Weights of a small transformer language model.
Size: 12 layers, width 224, 7 heads of 64, vocabulary 2048, 18.8M parameters.
Architecture: no biases in attention or MLP, untied embeddings, normalized queries and keys, some layers without attention.
Training: 529M tokens, 16465 steps.
Each number is 50 + 12 x the weight over its row's rms, rounded and kept within 0 to 99. Layers, rows and columns count from 0. The size before them is the row's rms in percent of the matrix's.

# layer 5 attention key, 448x224, rms 0.375, rows 87-118, columns 0-111
103:39 55 64 42 78 65 46 54 48 76 42 78 65 49 33 47 77 55 52 45 55 58 47 63 67 56 61 54 53 56 44 59 52 66 73 49 32 37 34 45 45 31 58 35 50 51 41 63 48 47 63 61 29 34 50 29 57 47 35 69 67 67 55 52 29 33 56 57 79 61 35 36 38 46 59 40 45 65 41 51 46 48 57 70 47 48 59 50 70 62 51 53 47 53 65 58 42 51 42 57 57 53 31 33 40 63 27 44 47 44 65 43
106:10 48 39 67 78 50 48 51 27 34 40 25 51 64 45 47 42 61 30 37 52 58 48 36 69 46 61 28 40 49 30 50 57 68 44 49 56 54 72 36 71 36 55 46 70 43 34 47 36 62 61 41 44 64 39 58 31 52 47 45 42 66 39 67 41 37 58 43 54 50 55 38 47 58 54 53 50 40 59 52 69 45 52 59 62 40 37 43 33 45 45 56 37 35 39 52 35 60 62 31 48 48 41 50 51 58 42 39 45 42 41 48
102:63 34 65 56 46 38 59 45 28 44 57 75 57 48 37 47 37 52 53 64 60 53 41 63 35 43 40 66 54 60 60 61 57 34 65 76 55 60 36 58 63 55 34 45 50 44 37 53 72 52 59 39 58 34 51 45 34 35 42 70 51 35 56 34 53 43 57 44 61 35 24 33 44 37 58 53 35 73 48 42 48 63 35 57 47 65 51 44 61 41 47 54 34 64 33 52 65 52 63 53 23 39 45 60 76 43 59 41 50 46 36 57
106:48 71 44 35 72 59 43 25 63 31 62 64 51 54 41 34 32 49 46 55 50 38 55 37 65 51 32 75 68 47 68 65 43 30 78 44 37 58 41 51 24 52 64 47 38 59 46 50 63 69 57 39 42 54 69 50 50 44 48 48 57 44 43 42 45 72 48 29 48 42 45 47 58 35 48 56 58 43 40 43 33 56 23 37 44 51 60 56 42 63 33 59 26 36 51 44 28 39 61 47 52 63 35 55 63 51 43 61 56 23 51 42
097:31 47 43 60 39 61 63 57 29 61 35 58 53 59 54 53 29 44 52 30 58 47 62 30 52 61 56 09 47 31 58 40 40 52 43 43 38 49 35 52 50 62 14 71 59 63 47 50 70 34 29 60 51 47 52 46 51 53 42 48 51 51 39 55 39 52 37 54 41 57 62 50 86 59 65 52 40 68 49 64 33 45 46 42 61 59 42 29 55 25 22 73 49 21 37 29 46 52 43 49 40 39 61 62 47 36 39 67 58 49 54 61
098:50 66 54 17 55 50 59 39 33 34 56 59 36 67 39 45 55 50 51 59 53 66 49 55 37 54 53 67 50 45 54 70 44 58 65 50 53 44 52 31 37 40 49 47 45 66 56 41 49 61 37 47 67 36 51 63 46 31 55 53 45 47 42 50 59 56 54 40 44 29 50 70 44 66 39 41 58 49 54 48 47 46 42 28 56 58 27 34 77 54 41 18 50 57 68 34 37 26 43 54 53 48 31 43 46 49 61 50 37 46 55 58
102:88 77 61 37 46 33 56 40 39 51 46 52 63 46 50 42 73 46 39 55 36 51 35 44 53 46 33 61 51 52 59 61 48 54 45 42 33 55 57 58 58 29 45 51 52 54 36 67 80 71 62 52 41 31 62 61 51 33 52 61 50 45 75 72 48 44 60 48 55 34 60 53 30 56 42 50 21 39 48 48 39 47 67 53 42 35 68 53 71 50 57 48 47 54 66 55 43 42 53 41 50 54 52 48 32 53 26 59 49 54 39 32
100:49 29 52 55 33 52 32 68 51 44 71 53 45 34 65 58 57 39 76 66 50 65 59 47 42 46 41 43 29 42 67 49 31 48 34 45 36 65 45 63 50 44 40 32 26 61 39 47 54 35 70 49 56 58 68 46 51 63 49 75 43 27 37 37 68 49 38 55 35 63 49 54 74 47 31 63 56 61 52 38 51 57 47 57 58 50 51 40 56 55 67 60 41 61 63 47 34 43 62 61 33 50 67 51 62 34 38 26 75 45 75 38
098:43 41 51 42 59 42 58 69 77 54 44 29 50 45 31 68 67 56 46 34 59 57 47 67 50 63 62 41 56 32 42 54 53 54 54 31 46 58 60 51 43 29 39 48 44 57 33 43 48 54 45 56 56 58 31 63 56 48 56 35 68 37 38 48 60 65 42 57 42 44 52 40 54 44 39 61 35 59 80 56 81 64 61 52 32 69 49 45 50 54 41 39 30 62 74 43 53 46 32 29 33 50 53 69 61 39 42 49 35 45 71 47
102:48 31 46 75 60 36 82 29 47 49 62 62 40 52 37 60 52 46 44 43 45 38 45 41 38 44 36 44 51 51 62 45 50 50 63 37 45 51 60 57 62 40 48 45 33 55 62 41 58 42 63 42 45 59 45 59 63 62 39 29 59 61 60 57 72 44 40 41 35 49 49 54 65 33 45 52 53 36 44 64 32 77 52 72 33 30 42 58 32 65 41 78 40 22 54 39 60 50 38 65 62 50 34 41 50 38 47 50 67 39 62 62
090:89 46 60 46 48 50 60 26 60 46 48 51 36 61 56 37 40 35 43 51 47 66 34 63 75 49 33 62 46 33 45 51 44 48 61 45 55 48 46 53 71 45 57 48 47 40 38 62 07 36 55 33 43 32 33 49 45 36 53 67 37 32 58 39 57 36 45 55 56 50 33 30 73 66 61 41 37 55 59 35 63 55 45 54 46 44 50 27 34 56 40 70 60 42 38 35 43 61 56 39 51 48 35 51 50 57 35 57 66 36 44 56
094:78 48 43 67 29 61 51 55 48 53 76 39 37 49 43 27 55 49 23 76 59 44 26 36 49 46 53 52 65 52 69 59 71 51 43 44 63 60 57 44 67 65 42 59 55 45 28 64 65 38 67 36 42 61 59 37 57 73 39 46 69 39 61 47 55 56 49 63 54 54 37 28 46 36 46 53 77 36 43 46 50 50 45 34 45 62 54 42 53 39 71 38 59 82 53 60 55 47 67 62 29 32 45 61 51 56 43 40 36 43 41 51
104:65 65 45 60 37 42 68 42 63 72 39 65 68 53 46 56 26 39 60 53 55 56 56 54 70 51 49 49 26 62 62 68 60 30 36 60 74 57 43 40 38 54 69 53 62 65 63 38 47 38 70 57 45 42 58 50 54 53 63 33 43 33 63 50 39 29 43 51 58 30 56 43 63 48 62 58 53 75 65 33 49 48 51 34 61 64 19 38 42 47 73 61 55 28 52 53 62 53 56 41 48 69 61 59 58 55 36 44 47 40 53 36
102:47 54 42 21 62 31 17 62 50 42 57 54 39 64 50 45 41 79 56 51 39 51 61 57 57 30 51 55 39 42 44 68 45 36 49 41 26 44 72 46 53 40 50 58 53 42 54 54 34 58 47 35 56 41 39 42 54 47 62 33 36 57 70 46 59 43 41 52 64 53 41 40 54 63 24 51 58 64 52 52 62 67 51 66 51 52 57 50 51 64 45 61 40 20 41 28 43 43 45 40 57 44 67 52 44 48 51 63 87 26 67 30
101:66 48 40 44 51 52 31 55 53 40 36 41 31 33 80 46 67 61 57 67 37 57 56 69 72 44 50 37 39 36 32 60 65 51 52 49 49 38 39 57 50 58 54 44 35 26 60 64 61 49 60 40 55 43 33 29 44 41 46 50 53 47 35 37 37 46 62 39 43 59 49 38 47 56 65 39 56 53 45 62 40 36 45 43 29 55 67 57 63 25 50 34 64 48 42 40 49 61 38 46 31 52 64 36 54 59 54 23 67 66 38 72
095:29 60 64 68 70 71 30 49 32 52 47 29 58 45 50 39 76 43 64 25 58 45 42 42 33 43 52 73 55 65 30 39 66 62 72 53 64 34 53 24 54 52 62 63 48 40 65 45 31 41 41 36 58 46 62 38 55 56 48 52 51 47 56 57 52 40 45 32 42 55 32 44 46 49 42 54 45 68 70 67 77 47 26 35 64 61 49 51 51 51 37 51 44 43 47 52 45 48 60 52 40 30 68 46 44 42 55 44 57 49 47 40
096:58 37 49 55 54 48 39 47 55 54 75 37 45 43 46 55 40 45 45 40 38 52 25 57 62 69 19 32 30 21 64 50 54 48 41 62 28 37 34 38 54 38 65 51 77 47 55 12 29 53 43 54 55 54 37 46 44 36 57 51 45 63 59 39 27 54 56 58 32 69 66 38 39 30 57 44 49 46 47 49 49 49 59 61 51 60 52 50 26 50 53 90 60 26 43 49 56 44 65 47 57 46 49 66 51 60 43 54 50 59 53 62
098:33 57 81 51 62 40 44 86 34 39 41 47 66 48 41 72 19 41 51 40 62 39 28 51 59 45 27 39 45 59 62 57 50 56 45 41 66 53 46 45 39 59 46 45 59 26 61 47 36 65 62 31 45 62 62 23 37 63 39 55 56 54 46 44 56 46 63 54 55 53 55 49 41 51 53 55 64 71 48 63 59 50 61 63 42 47 45 42 47 46 66 48 48 47 40 34 46 54 34 64 39 46 73 58 55 42 48 67 57 29 53 57
095:77 61 29 36 37 24 50 53 41 54 58 38 54 62 64 31 50 58 60 82 60 59 63 31 37 44 74 58 55 55 42 66 67 44 72 60 47 44 47 48 48 66 66 23 64 44 62 42 53 45 55 73 49 60 46 56 44 48 43 63 53 53 41 65 65 37 35 45 50 43 58 42 61 29 52 55 58 71 71 57 42 37 43 30 49 49 36 30 70 28 67 55 52 51 20 62 49 40 39 46 41 57 49 33 68 63 31 38 38 43 53 59
106:53 48 31 53 57 50 30 38 46 42 51 27 83 38 41 56 61 58 51 56 67 77 41 59 57 39 55 52 38 44 71 64 52 36 61 36 35 29 46 47 42 49 45 31 76 58 41 47 42 56 39 48 34 62 56 67 43 46 57 59 50 53 37 64 53 38 42 40 46 40 48 54 65 52 52 41 48 46 69 31 64 39 47 42 48 47 55 55 48 45 69 45 52 75 65 51 54 34 57 54 39 66 81 54 78 72 58 52 27 75 40 39
101:57 62 46 27 57 28 63 51 74 45 48 25 38 63 50 46 61 29 75 49 47 59 29 40 49 48 44 32 61 53 59 72 48 45 54 66 49 64 60 60 54 50 55 49 46 60 45 47 48 51 37 59 49 44 63 51 48 54 50 39 46 54 43 31 60 61 55 62 44 56 59 58 50 43 64 69 44 46 66 63 45 54 43 48 46 44 62 40 53 40 50 34 41 63 75 84 48 42 45 49 47 50 64 49 38 45 65 55 55 42 39 63
098:46 65 44 52 54 57 62 41 43 60 76 73 49 44 62 51 62 43 68 26 50 51 53 56 62 34 51 55 45 41 40 40 43 44 41 46 32 58 37 59 50 52 30 58 78 71 29 39 51 62 42 26 63 63 60 39 43 31 70 39 64 34 67 56 55 34 66 44 42 46 65 51 46 55 49 41 58 72 46 45 36 47 42 66 67 56 42 51 37 57 32 48 30 34 50 50 57 45 68 43 60 47 20 58 55 47 50 29 33 68 56 19
098:83 81 57 59 49 36 43 39 41 61 39 61 45 55 38 63 39 52 61 56 45 81 47 29 45 46 55 63 52 41 32 53 50 44 51 40 37 58 56 44 56 32 51 69 55 24 45 70 23 43 51 46 53 42 55 63 38 37 55 48 27 61 26 62 49 48 44 29 49 43 46 71 63 34 69 61 58 36 61 74 34 42 58 43 59 69 42 63 48 68 61 63 44 57 29 35 45 54 44 36 16 51 54 56 44 77 59 54 41 31 58 36
102:67 69 52 35 43 50 59 50 57 59 50 63 66 65 50 38 56 57 51 49 40 38 59 44 56 57 62 42 56 70 64 50 64 52 75 36 69 54 37 51 45 38 47 30 51 37 56 40 62 43 50 62 67 56 38 40 51 52 69 48 56 46 63 24 40 52 47 34 53 73 56 48 48 50 43 62 35 46 49 67 69 36 56 52 56 49 16 51 36 55 32 22 53 51 40 77 43 36 54 78 55 72 46 25 22 49 59 35 52 61 41 51
095:15 40 39 33 41 43 55 69 53 49 55 35 58 52 58 30 37 63 56 31 48 64 50 43 34 48 64 26 45 50 29 60 39 57 47 64 50 46 26 56 54 57 68 62 51 39 57 49 64 72 42 43 44 52 39 23 43 51 48 70 54 40 44 49 50 53 42 75 55 59 63 37 48 42 42 56 31 50 42 42 33 43 15 42 35 63 41 51 50 41 63 58 56 67 52 50 39 58 30 48 47 55 54 64 46 64 40 40 68 38 49 52
098:49 57 57 85 44 23 52 53 41 51 68 78 61 37 43 58 58 67 47 56 49 53 54 53 52 31 60 38 68 59 46 52 51 43 52 61 39 52 82 50 43 49 52 53 53 42 66 60 56 44 58 52 44 69 60 43 40 48 55 36 57 45 56 51 67 21 51 52 55 52 45 54 52 77 48 62 51 51 55 32 46 55 44 35 52 43 60 40 54 19 70 59 56 36 77 71 56 46 52 47 31 51 60 48 70 37 55 52 54 30 59 66
110:65 85 42 63 46 59 50 47 30 48 39 62 55 58 40 38 46 28 61 55 76 49 43 28 46 48 34 48 36 56 68 75 55 44 52 70 70 68 38 58 46 57 24 57 40 53 36 61 39 54 45 46 46 55 58 66 58 35 60 44 45 60 52 31 44 30 48 33 51 37 48 42 43 42 48 49 50 49 35 61 43 78 32 60 34 44 54 67 54 47 43 33 55 46 58 21 59 62 36 48 32 43 56 44 40 51 40 58 61 35 47 35
099:44 41 35 55 67 67 58 64 48 32 86 50 48 49 28 53 66 24 55 34 52 22 43 43 47 65 58 54 35 62 32 33 69 72 60 49 70 45 72 45 61 48 56 46 35 62 40 39 60 49 42 47 42 54 61 57 47 47 55 46 38 51 42 49 48 51 43 76 54 61 70 58 50 52 57 65 59 53 58 67 54 63 52 67 39 47 58 56 59 36 54 37 61 77 57 52 46 32 45 33 31 37 51 45 53 20 53 61 48 39 40 79
086:54 60 53 50 52 47 56 76 51 64 64 62 67 40 27 39 37 83 55 56 29 41 39 45 30 67 52 53 33 65 53 52 40 43 64 41 38 48 54 49 58 36 27 56 29 38 56 46 47 33 63 48 53 26 70 64 61 78 37 52 68 51 51 61 63 49 41 66 50 57 54 52 53 51 49 65 29 51 62 61 36 35 34 48 51 50 44 58 42 50 52 48 56 69 61 37 50 44 43 50 39 60 50 68 52 38 46 47 59 41 82 53
098:29 61 41 66 52 34 44 48 47 34 36 42 69 74 52 32 49 62 57 48 69 57 46 62 23 65 58 59 70 25 50 31 58 63 60 51 49 38 34 67 54 34 46 44 60 36 59 40 59 78 45 34 30 50 39 63 66 37 35 39 23 55 56 47 50 42 47 58 40 35 44 64 58 38 46 31 39 37 65 41 34 63 42 38 64 62 56 46 42 25 44 58 42 45 64 40 54 56 53 69 58 56 73 60 34 38 36 58 45 53 51 53
096:39 66 45 45 49 46 56 45 47 40 51 42 45 54 46 60 26 27 34 63 37 45 56 46 42 36 40 58 37 50 60 61 39 52 60 57 63 45 64 49 46 76 51 38 66 70 40 40 45 71 65 47 43 56 45 42 39 53 69 10 33 58 47 39 37 55 44 35 60 53 62 46 33 07 39 54 64 53 68 66 41 31 63 50 48 45 57 33 66 46 78 29 62 49 42 51 44 52 60 44 49 47 50 43 63 50 68 46 63 37 45 52
095:46 47 51 49 62 49 76 54 50 42 47 34 61 65 58 37 43 46 50 28 66 49 47 32 47 52 64 47 47 36 57 27 63 62 68 62 47 47 45 51 42 51 42 35 67 06 42 47 48 49 52 53 64 59 58 57 49 59 61 49 41 39 56 53 50 65 56 28 48 46 75 40 45 42 41 49 41 62 53 65 66 59 65 54 67 39 49 38 43 51 44 33 48 45 41 40 51 56 59 56 60 57 67 55 57 38 28 59 40 28 51 62
# layer 5 attention query, 448x224, rms 0.382, rows 88-118, columns 0-111
103:36 38 56 54 35 65 53 52 47 63 66 47 66 53 42 77 65 16 61 51 64 49 46 60 43 65 40 26 36 33 69 34 54 40 49 58 72 34 55 49 55 57 43 33 33 57 59 72 50 49 54 46 31 33 43 56 56 61 60 47 45 28 48 43 54 46 44 71 49 61 38 41 55 53 52 45 62 56 47 32 42 32 58 59 66 52 36 66 50 34 45 57 41 49 41 54 33 66 42 74 37 38 38 72 56 46 39 47 52 40 48 61
106:53 61 50 41 37 51 65 44 60 47 56 49 67 33 57 45 77 63 34 57 49 37 59 53 54 50 47 46 38 55 60 59 43 52 45 71 62 91 61 46 61 61 55 65 67 40 50 51 38 47 55 52 61 45 74 52 54 36 39 53 51 26 60 52 48 46 51 71 70 60 64 43 33 39 28 44 49 52 38 44 52 64 50 43 45 41 60 60 45 37 59 66 55 62 46 52 53 49 64 74 58 49 76 49 62 52 29 52 62 47 67 63
103:46 58 48 33 54 53 56 46 30 57 52 58 48 66 44 72 38 50 47 64 61 68 57 53 43 59 48 60 67 23 60 67 67 45 41 41 75 51 37 53 44 51 58 62 48 46 68 63 64 43 64 37 53 61 81 49 27 56 27 42 48 38 41 72 46 65 60 60 53 52 48 71 36 56 56 43 35 45 43 57 70 36 60 52 41 33 50 32 70 57 50 31 36 70 50 62 60 65 68 43 71 57 28 63 65 47 59 43 28 58 54 38
103:68 42 51 62 59 56 48 38 57 54 59 49 43 56 65 41 51 67 32 58 52 52 52 76 37 59 54 30 64 49 68 61 62 58 59 53 35 48 34 36 36 59 59 57 55 49 30 56 39 48 47 45 40 75 44 67 43 45 58 51 34 52 53 64 37 47 48 22 56 41 52 39 44 46 43 46 61 47 71 54 32 61 63 46 60 51 48 36 35 59 55 44 67 44 54 56 46 57 50 66 52 24 53 64 50 41 42 60 60 25 44 42
090:59 46 61 67 44 59 39 54 58 62 54 27 43 40 30 47 60 52 51 69 59 23 48 48 24 86 53 69 49 66 58 46 58 53 45 39 46 43 69 35 65 45 23 49 33 65 57 62 49 48 62 28 31 62 51 61 55 62 42 43 55 43 42 45 71 59 48 66 46 70 55 64 55 39 54 65 26 45 55 67 47 52 64 48 65 56 48 64 42 39 58 58 54 60 53 50 57 34 60 42 32 54 40 66 39 48 45 54 51 72 49 66
095:72 37 32 58 47 46 57 44 51 44 39 41 64 50 44 20 51 84 53 49 44 34 39 47 72 47 42 69 62 52 73 25 41 45 36 42 61 56 59 67 59 55 47 37 58 56 52 37 45 48 48 41 48 45 52 40 45 60 51 34 50 64 54 38 49 59 21 58 43 71 49 41 41 56 30 53 44 53 45 54 60 71 48 42 66 66 60 42 26 37 41 56 75 53 43 75 46 59 35 42 35 65 70 46 53 75 57 70 42 47 55 49
098:63 52 50 49 18 21 60 47 52 53 53 74 53 48 57 55 56 43 57 51 22 38 55 37 65 70 43 21 67 42 32 62 73 73 45 39 55 52 51 27 43 53 52 66 53 36 55 57 44 40 36 59 42 82 39 55 61 51 68 64 49 73 40 54 39 39 64 51 49 31 56 44 37 53 38 54 51 43 57 60 39 60 55 63 65 55 35 55 50 56 31 73 31 37 41 61 33 44 52 43 42 42 56 44 54 60 70 44 49 49 50 36
104:46 61 64 20 39 45 53 68 24 40 55 52 42 46 66 54 56 36 54 63 28 29 44 38 51 57 52 56 45 54 38 51 65 49 64 59 56 38 77 35 65 51 44 51 62 52 50 33 45 43 59 46 40 33 47 39 33 55 40 64 43 69 57 55 54 48 36 43 49 28 71 30 48 58 46 61 46 34 41 28 47 49 60 57 60 57 55 40 54 64 52 61 37 29 58 45 36 62 46 65 59 42 43 40 48 40 43 41 57 34 40 73
098:55 55 56 51 55 50 65 60 35 63 46 39 49 57 58 47 39 56 63 37 51 66 48 63 61 32 28 29 61 35 37 40 84 42 50 58 40 42 60 51 46 52 55 33 42 49 63 64 64 52 55 41 31 46 37 36 46 80 49 36 39 35 49 32 61 40 79 39 32 39 45 78 42 64 44 39 13 51 71 73 43 38 52 27 50 63 37 48 47 47 39 47 47 22 44 62 35 55 56 44 43 60 52 56 61 69 38 61 65 51 42 59
106:54 58 66 48 45 61 29 42 51 39 49 61 43 48 61 65 57 44 57 24 64 50 58 26 58 49 76 31 34 50 61 52 46 50 57 37 64 42 74 52 54 45 43 54 58 60 60 42 37 64 31 59 72 34 68 61 58 62 42 64 71 31 56 23 67 44 46 43 48 46 36 40 47 39 32 57 49 37 55 69 61 57 65 28 55 46 52 59 43 45 34 68 16 48 68 51 67 43 55 55 66 44 53 46 55 56 32 51 48 56 58 26
092:41 45 62 29 28 45 48 62 54 58 52 55 40 59 50 46 44 49 51 42 43 41 59 50 70 42 46 53 32 52 39 70 56 40 47 34 67 62 37 49 42 57 64 41 62 40 46 27 46 45 45 52 51 33 68 15 64 51 64 69 43 43 26 46 62 42 63 53 56 38 59 58 63 48 58 45 45 41 66 30 41 48 53 48 58 49 37 65 40 51 43 46 39 40 33 58 52 68 68 37 45 47 63 46 58 46 56 56 59 27 52 49
104:48 43 65 61 55 60 51 41 55 58 48 49 45 54 56 55 69 54 58 56 46 39 54 40 56 48 65 51 49 64 48 62 23 63 49 58 65 46 86 65 65 35 61 70 49 34 41 62 63 64 56 21 76 65 40 47 52 61 55 61 55 45 49 62 44 57 52 79 60 61 49 56 50 74 29 74 41 75 49 67 57 63 59 54 44 57 50 42 45 62 69 53 58 37 25 39 40 79 30 53 33 31 51 47 61 58 57 37 56 47 42 47
096:60 51 43 52 35 57 34 48 40 63 50 36 58 57 35 51 67 31 59 54 50 58 54 30 53 48 40 54 48 42 39 44 66 54 53 26 37 39 55 48 62 43 40 80 46 64 49 63 51 61 52 71 54 55 57 69 34 54 62 58 53 56 58 51 58 57 31 65 39 56 42 52 46 71 33 48 48 40 50 44 58 54 55 54 52 50 49 38 49 58 47 63 53 58 76 33 56 37 40 61 69 64 58 39 55 52 42 57 40 77 71 43
101:55 62 48 68 48 46 47 51 42 48 52 50 49 38 54 55 60 56 59 35 62 60 44 24 48 72 46 33 41 44 78 60 62 45 43 52 42 48 74 18 36 75 53 28 41 43 57 45 42 43 81 60 65 43 75 39 47 36 54 41 58 49 60 53 45 45 61 56 34 49 56 51 52 55 61 63 65 55 56 53 34 50 58 71 38 33 62 54 55 44 48 69 56 43 69 53 52 30 32 42 38 46 58 51 54 75 55 43 52 33 64 43
103:37 62 58 59 70 38 35 66 50 54 55 39 31 52 29 49 49 53 41 45 60 37 59 59 56 59 56 59 33 60 46 33 36 51 43 56 37 51 55 36 52 45 73 63 36 59 60 63 70 61 64 49 36 59 54 42 51 53 74 47 64 48 50 23 76 71 61 75 59 55 59 55 60 48 59 53 54 46 48 44 45 49 57 40 55 27 32 46 43 36 46 39 62 22 26 54 63 77 30 43 49 41 53 34 47 56 54 48 53 45 46 71
095:35 46 39 61 42 41 58 39 38 57 40 65 71 53 50 35 30 43 50 38 59 65 55 47 58 46 64 39 74 31 29 44 33 44 53 54 31 34 66 67 52 46 62 35 32 40 40 43 52 40 33 65 41 72 46 38 54 56 38 65 75 58 49 57 35 42 51 46 29 55 43 38 56 52 43 53 50 69 47 64 67 58 61 35 59 49 55 53 42 32 45 34 37 91 69 50 22 36 50 50 72 50 44 48 42 36 37 27 56 58 68 81
097:42 49 35 48 45 54 63 47 53 64 46 60 74 67 57 39 60 32 40 52 27 54 38 56 36 67 36 53 42 36 52 48 48 52 64 63 47 39 50 37 44 54 42 47 55 72 58 62 48 57 63 56 43 64 47 55 53 42 59 56 48 44 53 49 42 42 66 68 46 56 42 59 42 51 41 61 52 63 38 40 33 58 67 47 75 64 54 50 48 49 60 63 34 57 37 52 39 61 43 53 45 44 39 44 70 92 54 48 52 42 48 23
095:52 69 60 45 45 48 68 45 54 41 55 45 61 52 43 67 48 64 59 47 45 44 41 52 65 64 71 65 55 39 53 58 43 48 36 57 36 70 53 78 38 39 58 54 67 44 49 44 35 56 65 21 68 79 39 62 45 71 55 54 50 51 47 59 58 47 56 31 50 42 43 66 65 30 34 67 34 57 42 58 60 55 31 66 52 39 95 54 59 76 40 34 53 37 34 64 31 69 42 74 54 47 56 41 58 75 35 67 48 39 39 52
093:43 54 52 53 34 32 64 29 66 57 42 57 30 63 52 37 52 36 53 19 60 51 32 38 53 55 32 52 49 40 50 52 52 53 62 40 19 32 24 61 47 37 62 48 53 47 44 61 40 34 43 55 55 72 40 45 47 44 42 45 54 50 44 50 74 40 52 45 58 52 53 59 46 46 44 51 68 47 34 52 44 58 21 49 51 70 53 65 50 67 68 19 45 53 57 60 41 39 57 60 47 60 37 45 55 52 63 36 41 41 61 61
100:50 53 63 23 35 34 48 74 37 51 51 53 33 41 52 58 54 45 37 52 27 57 49 51 47 57 47 29 44 34 19 51 72 36 63 47 65 53 40 62 56 41 25 41 54 29 47 34 25 58 59 34 56 76 73 51 79 40 52 27 64 57 48 44 38 56 45 53 34 34 56 46 52 57 47 50 57 61 48 47 65 61 81 64 53 62 50 51 44 51 50 62 33 50 51 66 58 53 50 31 43 48 38 28 67 44 43 47 65 60 44 67
096:61 42 39 47 53 42 45 38 54 55 32 47 51 61 49 57 69 52 61 44 62 65 68 58 59 54 68 37 61 43 67 43 47 55 57 64 48 48 44 49 59 48 60 57 55 63 31 51 62 54 58 49 68 42 73 46 62 31 43 44 45 64 65 55 27 69 46 62 41 55 65 40 43 70 44 45 55 68 53 68 59 28 60 64 46 38 41 45 45 60 50 39 42 66 78 59 67 51 62 51 32 46 44 58 57 43 61 41 58 58 62 67
100:47 59 59 71 38 50 38 37 46 55 34 73 27 59 50 56 38 29 61 51 56 65 36 63 53 29 56 54 60 66 41 35 50 56 60 42 46 28 51 77 42 48 46 53 41 75 53 66 44 48 54 57 43 44 44 64 67 67 69 45 64 43 58 51 68 51 50 53 40 54 53 46 71 49 48 75 68 32 53 50 62 58 38 54 58 45 67 64 61 52 35 56 33 43 57 50 53 56 38 47 68 61 73 36 36 67 45 59 51 55 53 47
104:53 45 41 44 69 79 43 59 51 36 61 44 49 46 46 50 44 67 61 77 51 48 75 53 35 46 43 51 42 45 78 43 52 48 67 54 64 35 26 55 51 61 56 60 37 41 26 41 49 53 30 35 76 61 51 62 43 52 43 39 38 50 56 46 59 51 42 48 40 45 46 55 64 36 77 42 43 43 35 54 40 61 46 28 36 52 61 44 35 54 33 53 57 46 50 50 48 58 41 52 65 46 38 42 56 48 48 78 53 18 44 51
097:66 54 44 46 58 43 73 46 51 55 54 65 62 66 63 53 51 39 35 75 38 47 50 57 57 50 29 26 32 46 52 65 38 34 61 51 46 57 44 32 29 47 72 43 55 60 65 56 41 62 47 83 38 47 54 54 43 38 55 45 44 65 43 53 46 41 37 65 70 42 43 28 48 44 34 58 58 26 49 42 54 45 26 53 55 62 48 69 46 59 71 64 59 45 51 42 31 40 43 62 51 44 35 58 39 62 42 47 49 64 43 56
104:65 59 47 15 33 28 38 52 45 63 41 41 62 47 45 50 59 52 68 33 54 64 47 46 35 49 51 45 33 63 52 45 42 65 43 35 41 57 40 64 70 19 53 62 67 42 52 46 56 70 31 42 30 28 75 29 76 38 63 74 45 38 28 25 56 63 54 53 51 53 57 52 50 63 29 53 59 46 45 55 47 41 58 51 55 54 62 63 84 67 51 29 60 46 56 37 51 35 48 40 46 31 56 39 66 55 51 48 54 65 52 44
102:41 48 54 40 53 45 15 44 54 37 67 43 52 49 67 60 71 45 67 46 38 50 24 43 46 42 44 51 63 46 53 67 58 50 60 28 43 46 49 41 38 58 54 62 44 66 68 28 51 59 55 53 57 47 61 57 54 43 35 31 45 39 60 54 77 48 60 46 53 62 33 38 39 54 44 53 38 57 74 41 34 45 58 49 52 70 19 51 57 39 42 73 18 75 63 69 61 46 25 45 42 51 46 49 72 65 28 59 66 52 48 45
096:50 49 63 42 33 46 36 69 57 48 59 36 57 48 42 44 31 40 79 40 31 33 42 47 38 62 71 30 55 49 41 53 41 53 62 68 54 43 41 79 59 56 54 60 46 47 62 48 48 54 73 37 37 57 55 22 41 49 42 21 53 47 48 35 39 24 67 65 35 42 54 45 53 58 63 49 45 54 64 50 52 42 46 53 55 69 57 56 25 69 51 47 47 34 35 46 40 54 50 65 45 39 48 27 52 36 46 30 57 69 50 60
102:47 61 54 45 57 43 65 63 41 49 41 49 48 15 58 48 40 34 57 54 44 50 53 36 61 37 62 55 54 37 59 58 37 39 63 54 52 54 56 49 61 49 52 50 67 53 62 56 45 50 56 45 38 74 50 45 46 37 63 60 38 26 27 31 60 44 62 52 36 40 58 47 33 45 34 50 41 56 48 25 51 52 50 35 59 56 38 52 66 62 34 63 53 69 47 50 54 25 51 58 62 35 44 19 53 59 25 52 46 44 54 35
107:51 65 45 62 62 52 38 45 39 54 53 47 49 62 54 45 71 61 28 57 47 60 35 32 45 34 26 52 58 62 59 58 46 51 35 34 50 49 63 34 38 50 72 44 37 41 56 60 63 24 55 36 38 58 53 31 22 49 44 47 72 66 34 52 35 60 23 69 49 59 60 44 41 65 31 47 68 40 47 68 47 37 47 41 47 44 55 61 52 39 54 49 53 51 32 56 35 62 58 58 60 66 43 54 41 59 28 44 56 65 42 65
098:61 51 55 66 52 58 58 42 55 42 53 50 53 45 55 58 46 54 60 73 48 60 44 66 47 62 59 62 63 44 27 54 54 40 42 54 39 48 59 67 61 75 54 60 44 50 30 28 55 61 59 65 52 47 39 44 75 57 63 36 63 37 76 44 36 49 68 52 51 39 31 75 63 41 48 78 34 48 51 40 36 47 36 45 39 58 78 73 57 56 72 47 56 72 52 42 49 55 48 44 55 53 51 44 57 48 60 63 46 60 25 28
100:53 68 37 47 61 84 58 62 52 62 64 64 63 47 43 55 50 47 63 53 34 61 44 66 52 65 47 38 60 41 46 65 58 46 56 36 54 30 50 59 44 40 76 50 45 66 21 49 50 37 50 41 26 43 57 51 17 58 58 58 38 60 34 37 44 59 58 51 47 69 57 76 59 39 19 52 45 46 58 46 63 38 47 51 48 59 50 45 54 47 40 18 33 58 35 51 66 56 46 41 63 40 44 50 61 54 55 56 55 59 50 57